{"n_layer": 9, "d_model": 768, "n_head": 12, "n_kv_head": 12, "head_dim": 64, "d_mlp": 6144, "vocab_size": 32768, "activation": "tanh_gelu", "norm": "layernorm", "norm_place": "pre", "norm_eps": 1e-06, "positions": "rope", "rope_base": 10000.0, "rope_fraction": 0.5, "qk_norm": false, "attn_scale": 0.125, "bias": "none", "tie_embeddings": false, "parallel_block": true, "init": "uniform", "init_std_qkv": 0.0175, "init_std_o": 0.0217, "init_std_up": 0.025, "init_std_down": 0.025, "optimizer": "soap_variant", "lr": 0.00836, "weight_decay": 0.0, "lr_head": 0.00609, "warmup_steps": 200, "schedule": "wsd", "decay_fraction": 1.0, "decay_shape": "linear", "final_lr_fraction": 0.05, "batch_tokens": [131072, 262144, 393216], "seq_len": 1024, "doc_mask": false, "train_tokens": 1051000000, "steps": 4288, "dataset": "wikipedia_en"}
Each number is 128 + 24 x the weight over its row's rms, rounded and kept within 0 to 255. Layers, rows and columns count from 0. Numbers have three digits each. The size before them is the row's rms in percent of the matrix's.

# layer 2 MLP up, 6144x768, rms 0.025, rows 803-828, columns 128-255
073:157128137144123183150136151113131137129120142161152123120112132122127125154132129052107159142167139133116127163112143182137127163108137126178134153108145113153154108113153128123141139140156096145168103141144127101176113128111113133128134131111172085134159090088127187133066128166150135139143130121124178116115128137117117160177098135131173146118143125070136160145105135127130106109175
092:118149172137115143131148131079148196085155095117177136126092133109119169133152116147124126100094128141116121137128158151131116159129106096105131146124144143153148091162077206133156169083128103132124133171127133125143125098132102148092137112131156080150116152128165181140120115147132096110144161135137170125118109129131139102140110125121122147154132088126171136147138161140166130125106
119:166110108142129161128129166167110142087134105112129109160138135123124116122135132110141110109123170105098127098084073102120114112147181151089131114135109097087121084122121124124122177103130128125152143137114119132123147119119227111164150105125100107159114104149147124099149153102137137130127123164134125165093106106115131134124146096141120127118126110153133134140158093132125099112090
102:136124189114128141166138099138120141110117123164135128110143139092127113133111088116095122162107153132101124113106139170158111125116148171136112092140155149079127102112145096148115159107108126139125145118098163134143143120090127109174120134187135147128132104126094060143142136081124161119095159155107141138148171128113123143134171118156144125128158107071131086141126130119144137111122
114:090130105128125141170113137112119104122128167119146131140132154135104133110150094155142078152126143118131093135132152114116143147090164156162099105132151102154103147116139128161161141137144145117107131161161134128147140100123123170120125130185160139119145132152125172122137140109125099130130134195107101100125155174159114115125105135128130154150142098152099142116152141165113170090139
095:093102119099126170146112126143144120140114132098108132101118114120124174151107119110133157104113145119129119095125109118139107112121153149146130176109119158066141110141117101111103131123176100190123120149104170138132085158170115092145105107146113100114147121121134104117112085145125121120133179111118132136096127120135161140098117117143106108133175127113091115144148156119121149136120
091:124137094082159146164133123123134091177121106137147073128128116111151103090123087153111170146178123164100169103087121153150152104143098149152126130160148144119141122168113089107103123095075093115126145108114158152090124181140119094130104139110133174148132152148182127129119120105106090152151151103145127101117165115138109093095132072145089141149141133140154139134169145138151137114116
084:165128119150130065132103142107096074154145160150104107134125109144113154102139161160119143133154171128096134117095151156078139102171158162082127102141105121084094132152118087167115121148120092100104137137161115102057160130148103136083143126136100150070112146100154139105126120102135145091117164106136154151085126121075094129132126163127122116115157131101141139176122143128176114136168
107:123113171120140131121116098126186135128147195180128129176126126144144144142160061190105131082125134129107142152115151171142121109092121114141063102117131139103167108113129135135158101112139124115148143168125134130116154114108126143092090125163127145130128146160099078137109105109139146161170145105148149124151105167105087141122113152109117106114129152118114094154102107122100070102129
089:138071143132135121098107114126151154124130121144127129137118117141119088153149132121156125071130160127142154147146128096169077182102165122104145118119122094133158109109172130150110138113124107148171121121135131130135118137111129071127091170111112158136161149175134125099133116111134107113124157185114130118129141141167127146102134152132182123123122146143148149142137146134125079157183
138:131115114084169151137167124145090123122168131116173133115165135147130166182103131096134150141148143108142157088148168149134150114130163106121092159119133102149137111135096138130118123144098123144141124110167143112137156104125151128117112099136111154139136119133091160114147159128145122148137082142129127121138133170134152115137140114154091095115155129166116169107111133136151115095162
099:113113098157123085112137093149126133130125145112157118141133141099154105130141132128105126127101127159142154102119136163144136124139133151147135101088150146139108127155123169134118114086102135131093105155110130113083148168136148136150118115128112088115105172105121078117122114091127174141108164141094075153140157101096131117111128141118089121132166119131136116137111149146145145172121
106:106165116132159150132177092087154095153101132116138136129147136144168128131144139157085099093132131126122116141100148111123161099169117132181126145121106146128137134102096117140105115092087106160142133128141127139103119159108108113113129122100158124131112118122130143095104082119133112112199176117139098103103170169126114092147117130119150117126131155135090119148117166115084114128131
090:147133126156164125123094126069161128153092143189177115162125137108151117141156094130145128119087085148162129140141139142138145107111110154115126170142158116218096130105138083100118115134166102128121146139110107147089131094129116135110119146149131127117108111127130122111096095092106149085119121085094122124130158147118165123091111142171131140140170103166099088161156108134053112122125
097:128159121146088111122162111124121116124124100123100111124146094130106104154165139134090162124142196148136107139100140103130142111110106126106141161140161185131126140095097165129138179136116104083139089156108086127124130100152125121129155109134132103138140085131131121130099137101120126107122148101122091132113126102097130172146113120134138134128121113102093099104121123127125146150120
124:123128144158094158145135142117153137106099144148168137098099162100129077164136118110153105137142062144149134110100130189112156116131137143133096139068090119130105136152108105137129119149131088136105145123103103115147120117082146149126144182122135186148150101142171116151144100108178145180096137101162116135108148150103134125132138120086127124143155117086097152113120104096174156144137
092:152159102121153131105128102159128129102068146151164099113126130120129140135075121106092123085126111162182088099092132154120133123194099115125140115125135142118172140131154136089128142063101096115132145160114150084111117127123156140132127131146099156127165126125075085124115149132123176156097141135097106101139129139133156109100121117117126123128124137132117146115153086125131158129150
121:133101125122110177093113144136126128130165106111120166116116112186103132097127084087111110139146101112134099137089151092139116119144134115085167173138135114126120092144114149106089125132121109132129076146124155130099114145162130100189127137111149146140116111104115068069139119180104146161118143123139106131136124136105098141143120071154154139127057106124138163152109115129120141102132
096:119130152150107123131147149134131140076124110098114168122089150126124118139103154084100067134133119129103106117139094161158153147118155120109159129142099134116145158078159121104107127142116123125132136121133123118155138117144114139129160135129162146121122055096122173138115108173141143156120153157129116116147181065139121087116098114132082179138134124113120148145109129105147130146094
096:146113139164127100128111148158158167124142138124124131188143133114138120142148122112136129151139142097116102130120107127178150143137124089118136109056127129076134135117126148097123141151158150154163137148159151102152087106101137162112128150125148122100081167099146139158122105143111086132165161071119126051114093152109128147130148116132158149172160111090149096094113174131162121115118
099:125112162121062085118110121126101108120164169198150112105149127144151100117163155133153102099114170106081101122069150112135084129126157110116112111150150115153124135126124147124152139092154108141091160148178112106163159136103153112169104133122112138139119103148152110099078109160048103121196138138127127173117135125157138104081109143168133163169111145145140136110136095138095133116125
106:125102127140104144094137118121100127160113118133084165128120114106144118154100117116120075144131136094121112128101119123134127153143106116129133163090093179081109142172139128147113133182097145159075112166116085133095118152125118109117108169130133147142119149180090108118150162108122143128114128141167124111096157106149097134065089133141156131118143128147152127145141132166148159161121
097:140122153131116107165142107088122184137135124147094149153141139128110130123148111085115124130170115138119115137135159101145094142123148120135134170103129121123092135070172123124120157131104110104125182134142134111173150096084115123159105152159094142121160135109081132129087156093150125180160182084114126154122129082169090107090121140111163168133119128154108150144157143102120122140144
079:144127098115132139139137184174115146149138145164115139137116129153142123133176179164102114137134088114119118074110146143119102140133126131141116193163096109090161138120095061101147157116129146108087162105110072129161133170123076108121111139154165146118117155088076125112097147139143132116140119114120146099094126168116150153148134153102175161156153155138152128150136122114125106141147
110:156121123056171148119139132127114091118060141132126116128114110105124147116141113132088105135123096119136143176123092125152127152156126153131113161069157130146097100105118142096115138135123136113147095155131117113121169102097118106120126179102165187119116118123159141147121138133160155111078153159130183111129121122118102122137118112167138208111130129127174107127187130084150140142139
099:147118143119121131121108143158114130132133176102132120109132153104113130082151130134134124107163145137147138123137107120118100108131117098129104161138147134110107119147158152129124146143091145109140150104148129141151131132134112132096156141150155106154136108154142160100138124157129115118109069129095081108079091129118134105133127156089110116134140137101101139138133115173107108138139
# layer 2 MLP down (transposed), 6144x768, rms 0.025, rows 803-827, columns 128-255
105:169150140144104171109134161094113103091120119163171109112101143112139138135113122043120168120155123109137101145133096157128119166144117139170105154114127120145146074116137142105148117162147115122131117124120130112142080136102100129116130112110167115116167112077135162137071131149164148128115119119110179104148117112121111155169118139122151141086169097080106148109091114142111139077159
099:118106123187127153132136099148138104123130177093187154118100186123152101136119154145172115167115105153134106116119163125121123155133118106158165107134099170151123133080168131152104181133152109107104142153131132154177099133127108108155162147062122141117168110146140141109108134146132083127108105151129140151095147098120132126098166113127105124101105120082133148124111134121131120113128
129:082171132130124108142176137121113144135115139130154133131112178091059075120131148102153157109142124088107122113119099167112101115148151109115139076093126127090164080142104124125125104092129123128118147099128160183176175077134129055143161159179107145142118141143111114152128128122076172150127187112123119120183157131140154102108143137129098159118134100140156146149115140130120108116185
105:088091098127146120140142151116146104113118140153183124124089132124137138118119130129111116118172113112159110102170145116140128137110141104132144129110129144152146148150115142139128131134120102122152108088106122125103067146161128146082133076086139124158147153091156140120116122155110131135107102155120112093119093124097155191138128114097163118107108115150145156130140125121114166142115
098:152143131139121117122164115127130132113147073156131093145113126119175165159102153126147127143130142096142135143127137128173161148174129112138166128142102134119135108145143111092106140109067096135112115110121117154115145152136134117154095133080144128133130123099128103137102115142140191127141106105165116101173110090113122166111154117106146152099111154132163126143109098125113090111113
101:113115120125161113133108166116131117149147157122149143152108171142129044138100172111118151130135114149076136145089176120111134133131114137082133101115115117144079127164158098114129145129172117123114165089133114123130175133106151129107133111101122102112119106118113133119129133125100145172119126108156147116167122088093126143105132106123154138143120132074100154117124100154114145131102
115:120136191146184136133147142116096119137147103119170136131130113123118126111133099134112153138159130096116176123094104090140155127165152140133158171124130136140123098166133110141120138115103126107142143112116117106160131166088076114140083131147127142157119151143097138131110088082127175137130155149205146137144134115157083117116092161087157146143133098119158162142128175126129139108152
106:131138123130076114199106122170093059122139126186141140132152129148134097119130144131148163115117060122127057147101115115098147121147145119106133107175118125123071107107113141153126127140117125127131155166144093108087119169095144132059095107119085105139119114117141140128132144107156142153113104097151111152081099173110067123089095114126123098137116104138132105145139134150144128116118
090:134118097127087130149156175138078117165123096081118146069139137134137176147122177095152123164110126142112098116125119089111177128165152170127153160154156106131065153147129123140098147153114126124108103095128101118159100154134128102144165117104132119121127120132156161148143130091131111088092124133102113121095172084165168133150105125138142153140111115123125165121151148131138177137135
098:120108113147173132129138123131134129103145144103156118101134121139136115113095177136115102183146125080120107142100097121115136074165145123132149149111139121136145154079106141141132107155129080090135111141117161097116093090106153167118133113110121133101113108143147093152168104104178157157145093139152211150125116051142114144153139130077112099129179098144107142108113141122140137108107
089:129145130163101110102086141099180149133109109138081122120122103122147114070164146166124127142098108139113078128124087104132117155119097143160159108156140138117122138114158119116119153102158130143085144148085092142117113139129111152122133158126139079131109118118162113152119122131099142113099174104112118106108129085125114168129136150121153171139080124088142087125133127098109159152109
108:125107142110120134127091159120128182143103122114112115111115131068119145147123109073130145112077158101118123133124142133117100128117122150110142115128187092154102112149162132167113088142107135110098158167147138127125166114098083134133106155086139139143092118155132143144129106176120151100133118092099169129148137147091110155156127121123133108145117121103144158105099113138160117111135
085:149092137146118106098079166159106134110146131154107120136146113160099119119111101098156161155134129137126144116146116115130107136088155113078122132131132113138102127175174139140138155180167139082117131141112128115141145105165145138134146119151102125121141134139139132184117145153127131132058101134114155145132116103130114142097104137154138135089135095109151141101101110134148147133112
110:120129113104149121129118146123148152084125159123149121138122125116115081155113147151138144138176095201093117137148144081124134133116151132165134129133159131182146168152096124113113122111144137120114176155116122129124129104111101136158122158127114124141167142120166185111120143129112139172127125122104136113111167113128133118101129118105152128123159124108111149159163154149148179139134
112:122149081155152110125160139120085150139150123183133135097140122134114104116132124121107117157132135135099112133115152110108112117123179154163076161135143102107124066112132129136092133142134151114135146145142116091105146135135126124111137150115110099129115063137148142127085108128149135084167105137128149111127086133142111135099114153124163109184085102121141109129160128120110149131138
091:109122139127133104122128105146084117134149137106108131142173075143134169088113109164102148102101200103096120104127128086148119128125122129103137137149136146117136124134126162112145127101115119170142089122143133152116149108170110121134098073134135094118125144082085120095113154167103113071154110123096122102130125103160118130112094126166139142106107145197157104120151133140115104088148
103:129119115159156112085150133106129156069158132126095132150127181163139074095162163142143148114136150137124123111144092147163130151113080165103124115080151154178125144103126122124084134052134167126083134154147112095153120139100122088113167140121141158107118127141148117110135085132160134118079120125147150154145125100110145139131108155125129122113133155144129098136120115164121164152113
091:162162137139165102166144107140113149114111112129133098137139126074162125123133177159140161114097149145133142140180111156142126141119111134170098119087141169118146168102140100163155135123109143134141152113151122102159161103103084142102135114124102108117160160121115176156120144070155121097139117149125131109114119093142154119128126149093089127151189139108100106123164138130115106149144
111:112129137104105081162163105112102143146141153127099120084162131140137125149142162129141140161118144147127094132135140150129127107103127143118125153118133111131160165135117131167111126086132136119160142136119174150150162134109143108152152095117089126110110109166123143093127156112134151134148167155113120161147137122123148122130184159083115132139104117110165106137082144153143153132120
110:123133120157169145127082120119123111124102121133144123139131164125144097141116122158127118129141118143084151103113136146167107115142146109063117173090128151129150137145143145094131110171148124127114128145124110111124108110099109128165152108123078193130087077114129155123110096100141104171113132152146104094164100142119120144121088120123155115146104117145126104114120135102133122162092
114:093128123092104151162123145137111159145121091144112171144123083129141107106154134064130111123116146113119110142117151122123108169150172118139132137109081207111130131094143119164123138135108142097140140110141102100126094125119162127142165108100117106113200142102169167120121097148120120074125102160162137087086145162139078128148129156143150072189118126114090120132125155133098125144138
089:151150137151154125139158153137154140110139117110166123124140149139090128111164135130125185155113127159122125128135138091125124113111164145136120119154167058149120130075120155088135121117135106113176126095111160099159115086136140121128140111119088131141125102066140160137122091148140130110087154139105152147159153130144180115163150103113097139163126102118094139170100156115101103086137
112:149134126096109143112153123084140137119142088119148125143116118097108163116110117140141148123097152135096126188114134150119113202106150139125130094119129125136147119114139109153125149138138099133145102173107153152092090147087108122152105132135115102179161121135083111130137152147160114157138112114111089124135144122170127147102088126185143115122126137120078137155141120125131090119164
092:133131104117107109141129135121145154156149143130116116124084132124139171116121138073124165154107128156099107082125123142080118116147151116147135161130157107162135181070161136100167103101135122152141140106106118108138124133136086124105123154130108070194157127142113148114088107108118104136167173150087131102130148167141147120175141144131145134142129138161141188086142141164138156136087
122:169118124142122109122147141151112115149133120126129149148170140140103113087092134125141141137081126159154159129143129122126119128153137147154105111124119123143129108100150120143160140109117128106143152106142145057131150159151115103122085148139103140145132108077139099144111122071126143121155138136127123131135115175145087071176102137101171157104108191177104137106125139099157146146118